From a checkpoint of a small transformer trained on Wikipedia.
Size: 13 layers, 10 heads of 64, MLP 2560 tanh GELU, vocabulary 16384, 74.8M parameters.
Architecture: LayerNorm before each block, learned positions, tied embeddings, capped logits.
Each number is 500 + 25 x the weight over its row's rms, rounded and kept within 0 to 999. Layers, rows and columns count from 0. Numbers have three digits each. The size before them is the row's rms in percent of the matrix's.

# up: layer 6 MLP up, 2560x640, rms 0.0441, rows 1140-1289, columns 600-639
# down: layer 6 MLP down (transposed), 2560x640, rms 0.0393, rows 1140-1289, columns 600-639
up1140 121:473483502509503500514485499510502463492507536535497508511495506528515491502474464528454465512509496506492483505490443455
down1140 130:538469481541497515488545536486500497469491510481548509511474474460499540466531531466519544524464525539512505473508558509
up1141 088:530533475531511507479483490486530517475514542536499522522503492518562461509485457471503471534456503472487531464491475533
down1141 086:479498481488485498546509528502484471502488490461522466484506507498474478524497536487451487504506487498502506494520499517
up1142 105:478474497494514514467528507471519512532486484515521527493471496531506524514479455479503548534504541511546492465515515484
down1142 118:526513537499500482474527513455534507492513553534494529513470502505515488485503486498491555487542517533473502464490490469
up1143 100:526513487534476485505505509513519520508497475520512532468536558500468487532558477518471522490501528480519531490504478502
down1143 114:482525486469521513526514491473517520527524489409504512468497478481501509494554536479486502498470464493479516499524451480
up1144 098:499466486535463529504492503522472553489507508448530497501474539495512472512521500476500518532511479493474466524489479490
down1144 106:490513476444498515545500495491481524546500463507540495463494511483491531513532471526546523522485528483498517484505489496
up1145 113:488531498505538519468430509478511526519485487501532515479480515507480469543545476527535490462492539543546500506500546511
down1145 109:523496489568495485489512500531508528485520497512517494502516500521532474518472501475458529559480459482507496469506451487
up1146 102:493479522508496502452518531486511471517481513458459507493488512503526486495494548428481470462510511472546509499520501472
down1146 088:487500457523548498513521489521486496498509499522505509518511490484495514506495493512556521528547501449480490484481479468
up1147 109:512486456482521509484486511458502501508544451543514517507482470519469509532487493525476517480507521495496484528501509461
down1147 112:497476481527503513525496492471515492493526522491536481502503457480528493528516550496528485490503481518530471453510480517
up1148 096:535509542520503498452475510506536521505526493491489555509462519523525504514501485519506516486497488492543520490471483522
down1148 096:525548473523485508492494509514509506506526471488476457514460525457510502443522517512494506518468479497483484476535512470
up1149 102:507468485474522535484502512457524488528493502498468507455522477509508491504499504530503455524500482501503469509508538522
down1149 090:471502511529521529479509524516521530507491500549492516508467519523526510440498510463507511491487507452502533449523510474
up1150 105:493491532497550519497471519470483492496511489532501525502488476479441456511504503510536525510476514540513509491520476481
down1150 104:411495493511487493489475491511524479514465544487554496518478465439463513462498503518490511469478497536482472546519483483
up1151 076:484493501471481515497489512490465519515470478501483462492510507488452483530493508487490495527484542497540501480479527452
down1151 080:508524487501520475474489509504497496502466495524512502502458464517494535504513496528490512475486482483460521481489515461
up1152 100:512520564534518479524497501469502484536495467471463514500474522515499497508462505451527490504469497521487503490516507509
down1152 097:516490486525489505502520484481461466517493473540502441518520496460472525459504523530503483516512478467534472494452522537
up1153 100:570487483512502499484484521513495491480520509459497519493496525492485491494570450539523534479522502496525537503500504501
down1153 104:503506542542511492486513492440498486480518507471482514479487497490532477467530484493508531471538511524491513483500527502
up1154 096:527514510478484541480517501483501514498439465511502494494504477502518437499503504549523519490513478502464525502511496528
down1154 098:452495546526490497532511508499498483518497498481481524509508460514494469497483456499538512479511548463453487495475486472
up1155 086:498508525533470513525521511496528538523511505474504492494501497489481539520534527453494504518509545504490479460479459486
down1155 087:475510524480482486464553490513461493483486490490533523536472532516496507471557533473541487486541533522489499535458460509
up1156 103:549515507537481492479524521478501508523482502513515525511517499503530522519520479527507493514522484517541506521524524479
down1156 112:532471500455543527533467478485527498478485531491519501501490514499486477488486534491488485469518488526554510504496516512
up1157 102:513491486507432502470504508488503506518492508503476493543494474511483501515495494482549495525485482515473515490483501500
down1157 100:457483470519508517521459488506504484482451498505475525475493470469511543496515494498527497486482519528514487483500488506
up1158 086:471473477528499504526499511448484494482577505501506509454471485500514488487486492490519510543466457499505481498508521470
down1158 089:513505531488498546508462498454466485478520466488516490504507502503540489457480515500449542481512522418483478504482519498
up1159 082:486493489518513503526579507519515502507499500508484470485530485498513492506541509534504469542485489483537483491565457485
down1159 087:508479541483464511477501510517512542523515529478471502517498484517501532478454466478480510468532502498489474517544502524
up1160 112:544465515453505465504554524498540486535544488469484493514526520507462489504506493521535496477519521501490477483509536469
down1160 110:506486525526480430464522499512462528445459494493491506490486479546493502453525488468503496491473469508507505539488543528
up1161 097:531513504473445519535513516498487474506519461529515501486482507497534474505548507535553501524530523518470499423445500516
down1161 092:466530487463529469460514487516488511479508522512497498525515513537466488526495547507439517505439511510537488486504539498
up1162 102:537485504548527466453490527521556462505497487490477516516465506520549539532488509525474454499490522518531492474493517477
down1162 091:488469570515509560475491472504499496497529518523517546529492482495501500490509539488471495483455493540521505499502514500
up1163 109:504462492494498475486478520525493548498505541465519465503523514506513499520527529500504461494522501494512547505480510467
down1163 104:531505462446449510518484486523476501499498505493500493491447512523482523464494528472495548517481527499552512486496483538
up1164 077:521521491510512495484496481488506520467515530529502452504544451490498497506519504465497492498530501520461517456487520507
down1164 083:487532508461477507486502499522472480481538489487534537510505481535555489503500497497487526473513544504506491548529490475
up1165 108:524495506485494483516555499474515515474532509465503494487486545529478469526498545490528508518488524500489499558480514503
down1165 106:515498457535502518474501473517460483496509541531465520492519482489529503447515481487477529512505533487524523483518499543
up1166 075:547471472496492503550500500509533520486490542519493514508508492493480505517524492489504528560541515490518491513502472508
down1166 085:510548488497488473490459493470468480479519506450522490516485505505541511448511493532489429451534481490505479503465564504
up1167 092:497512529530529555440469494470533511459495471549489494542465524521518491518508527507448483488467504521509505488512514491
down1167 094:499443445492466473524504502505504502496455509469517479487521531482490503518503514488534510536494509507485503497473503546
up1168 097:477513488539488530494534574529446544536468519507525495513459513491513508547508514483521540477551497517482457490505510527
down1168 072:484494495480497483540471450496513475522496503526499514468493520510527529475526530511517488480514532500491496522490536476
up1169 106:507498480486504521492467500472514504504473519503528524522496492525502474517466495471500489466552505490527518517540509460
down1169 105:498466462534488508445506513500502531495475496496492483519440462502488503453572514479552471502506490514549497520536513494
up1170 105:544489531511485478499488521495502519498490478499532497477522477503521551513490494506499498468515501515508507527498507479
down1170 103:509536540521498503505463503540553525488505489490475470522485503474497501462517494504535451484483480509473500455524528489
up1171 079:507494542525511542488505502494490495527499487493462496508474527510440502503544524461490456475546473504507507449522471504
down1171 084:463528483521492508485525496524457542503493499508509527538497483522565557491486466530486466496468544462493488505509522517
up1172 102:540481516527491500520471532526503500464513541462477491445526520528501476524476534526486516504470525556510497469539478452
down1172 104:503458517526494517492532504481464526434499534454463522465480466483523511477527460454480470458506485480492509473480502526
up1173 106:491506477515507493434497547555515547531498457529511499515515491526496495527482450505463516482487503520576500474448488473
down1173 089:511487541524509482504509503521538507515505460505520534547520511526526477488499512491511484489471494529502455528493472501
up1174 111:496461495501491516459497493446461496507560484506511546494497501500488453507506445476517501493502503480518479466512478491
down1174 108:519529525511521551514519489468528525511507470475500506491503532487467481544413491493464514546513531556467534497472472522
up1175 100:467499483494484552457490526506507511513484502498580501483499463483499522528506548501503496434522545518488477475513520498
down1175 095:537503469531485507521513526492451493494514508489518465478476525521507484475514530477498484519533479464498477475500551513
up1176 110:473505529512544486507466546476488539483450466474507532480493528519523480532522494462519500514480463494492535516468486448
down1176 120:474500471443456528532498504505504498480463502512531469485491506519496491506544497464526541509525458529508496505474500482
up1177 077:496526473489470511527487538501509575538531503502490516495471475480483493501506540532487476522527499469491512508513517469
down1177 086:499542527504479516493477503488496476469510480481494532496507465517537521470488432516506477469529437506496521564521506530
up1178 098:489466482503504520442503544503478497518535496554508491512526513509459543492509487499512534450503502516529506525475479506
down1178 097:494509569481495493470511513503523488518479482519485495502530475496490490541457473518478520464470501501469469475507498484
up1179 099:488460494469524515469525495516507498481501569503484502485537514488508533519471525480554467493503474522500498533466533515
down1179 080:473497516470484507452506501531486473500496481473469523485456456474480476486502479479478525493502509500523487483504489504
up1180 093:479504519507472526460536494488501476483529490526530495493459497511497520497493537504501511477524512530499492497510531488
down1180 086:515511494463512501508481477548509494499497504527469522496479497486410543468497521436464476519477506498511478519499439516
up1181 080:472498508490483532478503545533527538481477477499438530530491492519515510498482524464462486492557472505546473547474504553
down1181 080:526496530518522524509465475451509483495509496452502515503481488451512454503531513542530528484489488488499512462508493503
up1182 094:520516541491478523525490486441519528504477509473487500490489544510552503500507500489542494507543493482465449477477496497
down1182 096:545509519552532516442464489483469507522487496500537467487516494512516557503463540535528480437465487465580511507507514531
up1183 092:484497571536472511498503506487514517479528514507451466493496464513476497519552498458510503505526492477514479511520506468
down1183 090:502531531492446517468515518457496491533548535530516495542537519530517476414457507512469499478516544523478495485503474520
up1184 106:536503538489496518455508517482477523503494521462474474503486495504516514485519482457527512519558503501463456503570496477
down1184 110:506512504452463524507497509520521513493495539475520472516516468534495470503498497504482503518501495536548488483495545495
up1185 106:431476491517507531457453507471473509506488512480549502478469545488517499502484495443514510479517516497519517495530499480
down1185 097:525464454469469497523524507528481502537461466515532483529507497497458546527470505501498517517517461516544505505476495481
up1186 102:480504501510516550511575492477476525510513470529502473511445515478461497501499516555461489549507473500515506545489505502
down1186 096:528497548499502509486517505476491487527491526493462529485463504502507520503539484487477496491510478513509494451449469491
up1187 103:537504511504490545510474525500504482500486511503552517511508543520506437508491534475505484459495492491489482494520483451
down1187 103:486523487527548473518556545514467527534494535473509503511518484465530462534500484465514504512519503505480544534508476485
up1188 099:532509475506478519455477517516532487483486517516532522538441519525514459482491502508509459485500484531539470498488461524
down1188 103:475477548521484497516484514512490509500527489491455463475501493461512538531537496497515543501479478515468522492517529499
up1189 098:482487535530451572513480511456484469464487501485484492484492499516505524493479541510482508512499573499509527513501500495
down1189 094:536524476494552465477477482533510540495509507539546518507510481467510524557483480466502493517526482511507531511513502506
up1190 082:462472474491498518518485510525513522534513479476496490491492527499490520537502501465501522482522594474505526474514435513
down1190 078:499496454492470513520527543515461517467484482523487492524482510478521509495495481502521491473552413492500497486532514501
up1191 098:478476541495496521480531521506500481547490510513495499501514517515494503504502529502522495497528487571517450508503473481
down1191 093:493509497483511463542533482482467449536497484454477502546480494497468462458505516450491521442555475491447476508498508474
up1192 100:532497460533469464516483502506536482566488524461515482483539494509483531524520557508519533518542508505538486477545492470
down1192 103:514501501531521472507495505487517446489462523504487502498460489524529461492468482533480472496522473472486516480519501488
up1193 089:509501514500489516400486499500493516469530522495485527498483520485518476531484483507504483485524556488525517519518511456
down1193 086:509489462482503470493501483574530484517477509476504476498532514483505469517458520532503466481518512498464482546499485515
up1194 105:486448488485500488467506518518499533559500541501557516510483545489499506498517557481519460500494517498543473508520502481
down1194 100:527502516485504495489532458514489495505504489511493507510490452525491449503496447440502502500484555504495492513498472487
up1195 107:477443568490555486511483509515506486560498534500489528498491544532440483507505435532494519446448497567490496525518495499
down1195 098:542521509497463481517437473504481479502479513513465455522506517521499496493459512482527485465461491495469540502505514460
up1196 091:513487460492513490502485532499509483516480494434510545527462517499482512509509502482533484465488524479540495439519508486
down1196 090:548515552535493516490534517512528537470512513504511486538480505512444485510470478494526497515535503506490499490498502492
up1197 114:483487513490513512523527490472515553492495507518526527497488515534493484507501524489497530560493525514482502513504454470
down1197 091:492475531509538454469501472522494481471505482525472474492531467485539529478492507501490468495530464457520556474511505485
up1198 105:492487454479567468418507508522503499536477537498527525545485488475494540509529500506510504501481482521506502500486468477
down1198 106:487507475488505519520500504581508493446512500515499493543528520477504516490496537485481579501528450480526533512523503511
up1199 116:493479498498508513519510515499492553516523453496503521470520467514531468510524497518522546488528491498506509499513446495
down1199 124:494529515467481495498480501527468501529489474471486519532534421505499470546483503468502504513497518529531509520524499510
up1200 106:469508522535470589480515516449467516544505525478535481520464494483557507481568476540551464494534501511489494514503523491
down1200 111:531517545494505486510488531529494506528512504485444454506451510474494493516493467499484533525546516520464543559500491481
up1201 100:579500477522502479475551495505503476522461488462457517502504485536500572506492526513471511536489553516516473477495508449
down1201 089:488524504496491509437489494506552461509515514492535555465474490488458460497500473486511545536547484486541474448488455527
up1202 102:491503510463547555528512509494538495530489511464494515487507486484501455519513498473491477450525486474483492490509505472
down1202 096:480513513506489500506509483492478470479538480502514500532482479538514508491479531453480508562503490484528472509483475462
up1203 090:508517462462485517519532498454508510478464493501491490532521523526505491502481494519520509494543473474469504557530529501
down1203 086:497501516497490481447491499502482517494468474466520492490490493486474512544452546472479535483489476466520514492486539495
up1204 114:506537469486486489541463497512539502499491501537493499473508466480497508523535503530471515525506482516508481545507498477
down1204 134:488515486515508508505455487491511493505496489459516476498527504513533502454516464530476517464478437481497531508517530485
up1205 075:486484513530502468494517507491457505517496497516478484497516482503516481499499510477474489526500501539493512475434504512
down1205 081:478542487439487538501513492498525479484499501478518512510502477527518484516496488512530479503532468484502557535455475551
up1206 097:498488492531485551472529519469524528532499511519457569495448475491523499531530497475502496464508504496480432526562544507
down1206 095:493501516483484503481491505506521526497498516503449516497470487501420514487523473560505533492482493521523537495419520543
up1207 088:484479528510496478469508513502479497517461515497501560540483497528441506539531506493515465445528524485527479478529457517
down1207 086:506525518511498537531501496465503499500520493503471483515525482477532532469500464454499532565491513463473517498488498500
up1208 108:503515515542508531491515503520504528483505484510504492531521551515522433515523537490500505480476532522519500525490481480
down1208 108:468487536498521519465502505442518506505535501472533498502490496511540500502469507510477503531482515458456493514531470508
up1209 107:498517477582480523542501506494569511501546494512533496457510529500498549520528538517496506516542505518488529544510481441
down1209 126:494489456479521523523540507517534522472522458533517508546521506517527519544467514462494499511543466511497521509507483519
up1210 100:537501527515472504499500499477520475461485501524525548528454469526512526530514503462515482467497483494501485483471485516
down1210 084:521524487533507515514501496511450477507468515536534450520509521497531509477522515489495508479536486463499472449506467509
up1211 110:557485491470516492520503509500514480497502494561518488495490493502487489501494499505504525473504570529528541481542538501
down1211 120:534495486498498531513497499515527491485508515490500517476497484486514501528505513493518494479492487502461519524520485518
up1212 110:504479472483505505517507474481530501480452457538517485498545523501475508510545502487501487517483525495510540516520543516
down1212 115:509513490476522544484492478502504489497478521475531519501460512425539543531503491462469513485486501492537485490487536498
up1213 106:472508505454535510493505498439519523484486504480495541500449530469555476534525503524490522461527497499486496542508533469
down1213 109:519484508526533472467486515530497488484525502520523456505486520487443479495428528485523528521551496458468502454467454506
up1214 097:537536472538493478528493506498531523502528507522519549501501518492465483530474501484504519530494535479540546475499533491
down1214 083:455499521484487534497520460504507476544451521531486486523515515482514499463471539477526498502497483505475491522482522478
up1215 095:492502474523511493498472515490502518509512514484528464497461510486502524492541502456500513513489493492495475509517453484
down1215 101:517477491479499533508515481504520449447474497470472542515492556551540506537507496465536482469474510529501566508509486497
up1216 105:500475490511449475481484500492537440482537484480528501450534553522523450537515508474512507481509517476510513487540543516
down1216 103:504518487476489476520518472540488494507485474491513479507518490522469474478514469519496457504513505500494490500500533500
up1217 101:488475482507480499488492507519501518471529510490520473524479510535519512512489503520549491472452497502502510467514492523
down1217 090:544493525507484483482542504482548521503488485494497496494515501486543505510469499531463498524537528533469516522492536493
up1218 107:511486536457490508525513484473538466529499498478544487499493548496524509520501472484482487537517510494521529492518497457
down1218 093:486503492504551506507502503464476552534503532494512505458462484532490490465502510547477459480506508498494457461494486501
up1219 111:482472491484491522517536516506495513506512453442532478505493518503524505492498505526516518462505557518510480537522494486
down1219 122:473508528529503456501521502512470484491519493469485452497510444477534463473523514537544495486519500519482498527506508537
up1220 081:496496526513538480500501493482514518482505499496543514489513458462475524499482475508536490504475476480509525484504501526
down1220 087:489525482483503500478542507489475463494483469487542517502464525518525489432532503481530500522551494480532517504489537485
up1221 102:503468499502478448481488505523545482515472484468533503476532549538485469509521477497523506518495466530496498517473480470
down1221 102:466476489481505532498578494497477484527480525485461503515525517517472526497530510490496454447448513513479499510512518500
up1222 093:501501441539504466474467506474551493459519491498518484506525516516522473482520474525514541503491527500488486519534503443
down1222 076:481511507520494501479486436523507440527461521535525474494458531443491483494532544438519531484486543472495524535524497498
up1223 110:509476500497525484496545503457480471518526501471483503487475507497508526533525552500520453492525503520495512468523490432
down1223 109:545528463522516501501490471508512529537544530497485504508535461483465508508483530478526530490507565520524453465500510468
up1224 105:511482511546520581470531506501496502507479523487525521504435515513537549505522512512493507500502508537506531518492480508
down1224 108:469502510478502505501495524506494518530498496509469429493517499483502474464514495541549532506514555487489503482475472485
up1225 104:519476518507519482464493525466533519501542491428499460452481485506550515506501493491486500460469529491496477522529477510
down1225 098:520511546435534522492482537507506538470488476442503477507482476482510496498476484492550495540478493546516476477479502528
up1226 103:488426491501480533513556511500475526511477528518453512519512512497527520511559504499491545493488501554493487522494473511
down1226 089:505521493502476457497484500461490481459474476496494493501444483504518480451479520477472506503465489513492518485556495476
up1227 102:498460500528468519485487500449520506488464520494430490491491489471503524503487503490470532485502536487539484520547562506
down1227 095:482485492488513505547496484472505509467472476517513534516470462512483499493452573507512488508497494487545437502473531521
up1228 087:495518486486497510479553515522471536507497478469487474488519485525468482520475521533475482551522464504513475505478466526
down1228 091:493460476437467492494540480486475473518483478504481496523463501490507498516496477474498533477522548464513491489536510491
up1229 085:503466476515495523544500504509488472498509517516494506469513544500505524519507471477507505521512470504520524544494519525
down1229 090:470561524504513506492421473496508513488517528484504522541450471528500499511484503453486544506505520487484499472474503460
up1230 106:510529469469456477504510527509533540532532509500556485481524485510541512519478495456496501494512504490489477487462511484
down1230 101:496514490474524547506498523477488493478482482514498529488516508521494489480487506448520462560446508515454480525480506498
up1231 088:513493471487515520508520516538519490514526552481483470516496495515477514504482510433468497498504492513497510467544478448
down1231 085:494497564479485494530520483518540466512553489464529504520498491480524474469496526538466525493466485512480487466488527503
up1232 101:464480509493528528486488514478491517481516490478546507476473500491474500497481514541449531511521528527500473468529533467
down1232 095:470528500525532470524515522492537501504504461550495505493442472491469510513479512491468482514545490502500497461499468478
up1233 078:544476522522503508509460495508513475507522508481496530510489561480491548502498476480521531551485478534466452473493460504
down1233 086:481511515517481497469491491515547478467506504494497551515485516518525473449482497497532519496533472500497524520490479483
up1234 113:550517517495523518489464501467498458485525501501482515482453502507508483510509513420481476496511523546512486459473528488
down1234 114:520500544527503516552488508494515521490524508549507483506477507503531521476494466490534509468530533529516489472515449519
up1235 084:469523489501502499521465544511521526502497537492503487471460459484471510528544509534508483501507540486505532483477463448
down1235 088:518525490482511565469490495478508485587503505516491488505493519517505499514492465480467543497498434499540539505485495511
up1236 105:503511489515506450483461498496546537488571472476518495481483453509563530499490513523581481502471478468507476455545506514
down1236 110:534481512522522472500496521507471500497498492494513516519504540522500501526505504453491516475521488540516496501515487494
up1237 100:555481495486549515490479500491514484474530493537504526476543441492524461514461505501508487491484485489528504494469538440
down1237 095:528523499512526496496513521520511492480503529485504482498480588489501526503499523480482471496508491454496491458492504450
up1238 099:529509501509509525489502501473490511526495537476496518468469481480502493503488526533511512462513462508518480507476511485
down1238 092:556513490508479522501520485479496485470476526486524482516484485509498536483476532488516494515502490497497510468506524498
up1239 100:483488484466505508539540499495586515481523475534479552505515459513499490527506534512466522534517432514515482522461485467
down1239 100:475485493490516479511500482482516498522450459482476466515476534495455481485517511524500484455529478530525506489517456449
up1240 102:522420517510533462537496516517483483501510492521510497470508518531483491524509456500522448500485507483502481531490472488
down1240 100:480504497537488475513510508474488465538485516499506508491504511497478513540514509517518470486458505487550487463480491491
up1241 103:506461527515528508478526503507508535519480491494495489475502523491546483501527550518501498468496479526512482510512545465
down1241 107:468513529483504519500488507488499524495490488494498492503523511479481493492520468475509506500488506504463470523513492507
up1242 086:482495495493488517483589481437493495529487499559526501485497511507487506532484491502490499516537482497527522490483503539
down1242 090:534530499510470510468409465521539462469500544486486496461503478497550484432452523519520482450468490471472486448507490440
up1243 119:476480523446509485526490518505482522546507474538517514499482469500445451534496509445514492480594514517504515532514521495
down1243 128:571543477507510502516493513488485505500491499496487510486515508512524511497567521506492515473501512463495488530500499528
up1244 099:540477495486504508526497506516545479511466521513487525507546493516502471494488530499467538525498514531512459471494484491
down1244 097:465525445519525513490474488490540515514532525489495500454475522484508503490490513485532486543528479494498514509512492530
up1245 100:494528483474501505515465493530514510513526524493506511526500544518499460513520510524497507508508502521498518524493492437
down1245 092:474505493493473528483518490499494498503514513492505464513521460497534510491489494537489492495589467471483455495517532504
up1246 079:530494484493468514550453485491516512492544527524503544522516490463470474484526484517504494538542517509527482494552461498
down1246 085:514576497473527471514481482489503499507477502503518514508464503497499465517461476529521497513494500484498527539483484510
up1247 107:513456473533469550461478511480467491513479486469476525487510486514502545507532505477483522508516553487459498442498534513
down1247 105:509506502482491480468483494499465484471560500548478464490478477521479490464549515513482491457477541486503521453523489478
up1248 103:504517474525527510476465515459510467499503479470484445475495518495541552504495492454491488472463509526504480517517500517
down1248 120:523485473513468483452477527489518510503479487535498522524498548528516517496509484483536466491496503528500531511534516487
up1249 094:469493517511522481521493510463524469495504487534482530453516545516515521497539520488497485513467489521491510503463521507
down1249 101:482492510490454507516506505532514486509532506458498460475466499533509472470541495500528521491490489485496462490549511504
up1250 107:452509461535539500464545521472543522497442435545514486450465498491479503526502491480501546501515454504460478547542499500
down1250 108:525488499558527525501484521480496503500495539493503493480502485498495492490517482466504550498468497496509495531501542490
up1251 112:501480500476478489475482519477576549491500490456517528486521528516500455530534540500551481505494519507513485522539462452
down1251 112:514515449506517554480492502476500530530460480470505526471467481493500483502472513524550491498493541472475518526535538463
up1252 102:532526474504521531502522494510529545493516512507473496524512464529526478522522460483515499479484505487540512532533475496
down1252 092:508461502534512523502475486475491490477512484461467480481464525513466532468521508530512513536471488508515518506481508507
up1253 103:514484492518465488526465506462536506517455467470510471485465496487496510519479481550493486531527500506541497489512511444
down1253 099:466491481497511497492522471513505525521488490497498487504458502474479489514482515511520517558514524461476542502483502516
up1254 110:507503521493512483503477508503478549538495490487519528477462472510481475521492500483506568493500496479481507473548476432
down1254 103:525501483515486529456493467478494470499479532430520551516496479569492501472483511517470500479484490505499511499467499531
up1255 101:493487480473532536497511491491479521573491519480478487511488501513523470528546464512510498478534492513512481463473466453
down1255 101:537533516511513536488503493520474507481541532483493519493477507481472464512540504518449511460506467512454493472456471520
up1256 110:539484495549494517459530533514498510547487498492501492497511519496551505519473509503506480547512495504468505509482458481
down1256 117:528496521492561469521477515569500527482497531501516510483491541466504498498539495491512519442487510504459497511499514476
up1257 099:498479508481548521513507500491477528545526484515459492504462538528482478500546484518520491522473478504494490474485490466
down1257 089:523471489486530503496462490492503494508507537516504530502496533514503506534458524471482527470461489516503513479508508472
up1258 099:518483496466505501550504517504482533521538522465521475466508497502492466528516545440533491500513518471492507536489449523
down1258 088:497513511531505511467497493517458440465500517516490505527493521490468525489474523511488512497493499546482471484529484484
up1259 104:479498491507503535480479517509514483530510499510510525485511456529470492534490504472497527504516495505542483546529523496
down1259 111:512521431511575514510492490528490488487477519496501493485499531466474482502495537480521472472476504527489489512519504473
up1260 110:547535451545534497501460511491527525470459501504520536525470501508541460535475470528512496490501494499485476528515517482
down1260 103:481495465444532470510518491481513504462539522487460504467511479500535521487507503491454477544425486482484487497538523481
up1261 088:513489507509485521527510511496500502509473515533521495475492490509500499527499526485490517511473515489496504470472528442
down1261 086:487497494499518505495511484483495522490459472467520546500512465519497469435536469503478525484525516500558469517481499511
up1262 095:516471517553537517490520498490568482496474532495499553488482521494504523494526465464484459458498505546503511493517483491
down1262 092:468503552511483534473496492478502488512455518497502458507495495496482499517503533492509526500516464486449496515511502450
up1263 108:496442486550507501526492508490482481507481476482469512522482546530479543494512473507503523483520489543504505532539505494
down1263 121:543497543514490545478512498485508550502499520501492531511497548532495530506478467497468519479508486521490478501484490491
up1264 088:498520504505504518519475525492519523470520500524478520473499491496500482482527537498475467481501500467522499480500471483
down1264 095:513517462536459472488506484478508492496524556505462524525490490473491510485523499494507505475472524506485507534541517481
up1265 112:452499515481518539482522504436524543455508487524523495472497513504494462492498500488507539484490492508482462487483524500
down1265 107:506514514513482470533485494472513488510532483531511471543497481517514523466513486495502459548510498481513500488488501472
up1266 101:555541481509526482493544520495529486511491557477522507514470469487508507516479464504480512443479521509503548509519516469
down1266 102:521482493517537499482514519507516545481490497527500504511505515514480440463541487481508515497496484488511491523530518519
up1267 097:545472530492500509445543504454529473509476527499495506488511526517455539513496552474479477442508493481527506491490464534
down1267 099:459538525505504500520549498519445485447525532489535472493499455484491485493513520560515503533529511497518525481540482520
up1268 093:476478540475501508462481488541473524577475514534532489508504462523519490493531543463493492490544513552491464476522469518
down1268 086:516503506519503543527521484502514467503515489537498493512485521535465522429446446481492546505512466485502527449472493541
up1269 098:473514500535485508497531516506472513554523499520527546493503494487449477501489502514473512486527530473505472521493520482
down1269 100:487552543502491514493530478494514497504516463518496505494464492561489500483512504511500489469487520523546468521495518495
up1270 102:513498483490527458470496502504548488496515490510485505530514527502476480502545444526506487454527501504490484503483484504
down1270 108:514505562466512537496480512499487522519474489515455517513522551481496515523454488490439532531506535531495498509477496486
up1271 102:504505485517533541467521519486510513519498470454484465481497541513525512513523527455510462438488499482506499483466485486
down1271 098:513563501478486518497492477503464491525512540477529491454509503477471548484503490500545509494505499475478523523487490487
up1272 090:500462517529504537470547500496499465481495466554477565477497548507511508512505444513492523505534480546490547496507486524
down1272 092:507468497519506462491490496511516545541475526482483517514494502437482516473494525518480517487472525538508488497486497483
up1273 105:503495500458531527503477519516507522509492488507494489495484515490526478513471509494549511445502457523478469519503510509
down1273 105:526490478493462481532526495510540436466506474536494511519463496496536545487476483513497506540528492464508521501466509491
up1274 083:543473516487501515523553489483520498533496475538517489455509496469486501492499504507533512523518511535493484484512493535
down1274 083:504506512541478470507482514491473477498491502439523504492481511502501449456474512493491518509499506484495494497460504490
up1275 099:505502493507492497495490514482525483482469493498528507506488492521499528489509516510489516451508506499513526513503510482
down1275 093:456508513448495537495509482490465504474505480523515505506550500486501471509541484511537501518503490493490542452453467458
up1276 104:506501509502511537543517502507487476543448508514539571526437488516499520528538538526513510517476528512490536473517488485
down1276 102:500525507462501478448502495521545512486532525482525482522491486514485492476494485503502431486505460498526478506481518490
up1277 100:475489460515535488492468509464533483514529539484507510490474503464492528496509527501495531503520455505513498473532521442
down1277 102:498481525479484485526527484455524505524508487443506505538481495482523470506484481450511530498524508452497506588511483528
up1278 080:516531507497519505495445519502470517514522522519508556470499490468523492526516433481496512576468466542513507447524484511
down1278 082:486556523432507513466475512491463504456426499515500495515485479570553538513502508482513515478535461532520501503475512525
up1279 104:495493463515521481489523504503480471544482464538488511480488470512492484514519524486505520485459529536520502460457529511
down1279 106:492474526558481501494449479540490512529538472468462541497505472514514512486537517523494488520511456465506486513500517541
up1280 108:552482538511470496471480518490519574464514507446521514454489509525515521507506499532492515469512535528488481482483496472
down1280 102:519516492521515565476509462536466440486510491499512453506519496553493523516528508488477508510480443487542510502525514507
up1281 107:497462544525471456494545505498566437519497507474487526514483505483516505500521570451563511496529511538487440502487511508
down1281 111:483533492480543558531513492508490545502497484527473522492539527477470457504481484501486490474501493522507513520534529494
up1282 083:481500500553510487498504522524544494503524481454507499482531517482493529514460490520486515515487558498511489493454485468
down1282 078:484497559518535479488464488510483505527549516512501516523498512531485463462502474477531504471520522472467505514495446510
up1283 106:444499476510502495482513499487498501474559496511503490490448479502541486488511488499504544508520486490484531502510462518
down1283 100:486519516530469503458497493497520497484507517521463478506518523507534497495435507556516516515523493516505482502528452482
up1284 105:495519541487524497524485506544475542476453515499504503483496547533493508536472539460535528471483517528510507509472498501
down1284 105:479498515491508473501494464532461494510509509544474502521459465466509536477497474466525497471508475496463531454526445500
up1285 103:525524529532492487534462518475515546466522508459505500467495552503514496515528451523564484484540511547500493487503503497
down1285 100:500514535499521487508524504481508515495537543494520519465524509473518451508504516486494508496514526465501529458500507524
up1286 086:482537475471522464528559527515528517494501444547512480481472495510467513544538507479520488456525533480471488460506521493
down1286 091:510529515540495503510487496484526498463473496530553464509515489473499535478481501446477475516505441490540515502491459479
up1287 099:513502510523510500505503523493509479506506462501493565484490568514529523520497498463472475500469497468492485500524499477
down1287 102:442511514494485494499503469517500510447491457519493426485466521469503514507525475454502496521506485500472501475499534507
up1288 108:498507468469500512470467509486493528506479463532528480473504439488517525524535482490511513489549495509495521465469478493
down1288 108:469473476483514510462475477522480500498550499519472473539499501481490496496496527488491472534500536519520500517505482468
up1289 090:513451514445453552524513493512477531488496466461515540505474515525504518494509520524485486518475481509520513501494461497
down1289 086:463521533524546488494514513503517509512506527485454459474487486481504497488477460513502542472447483476497486484522501500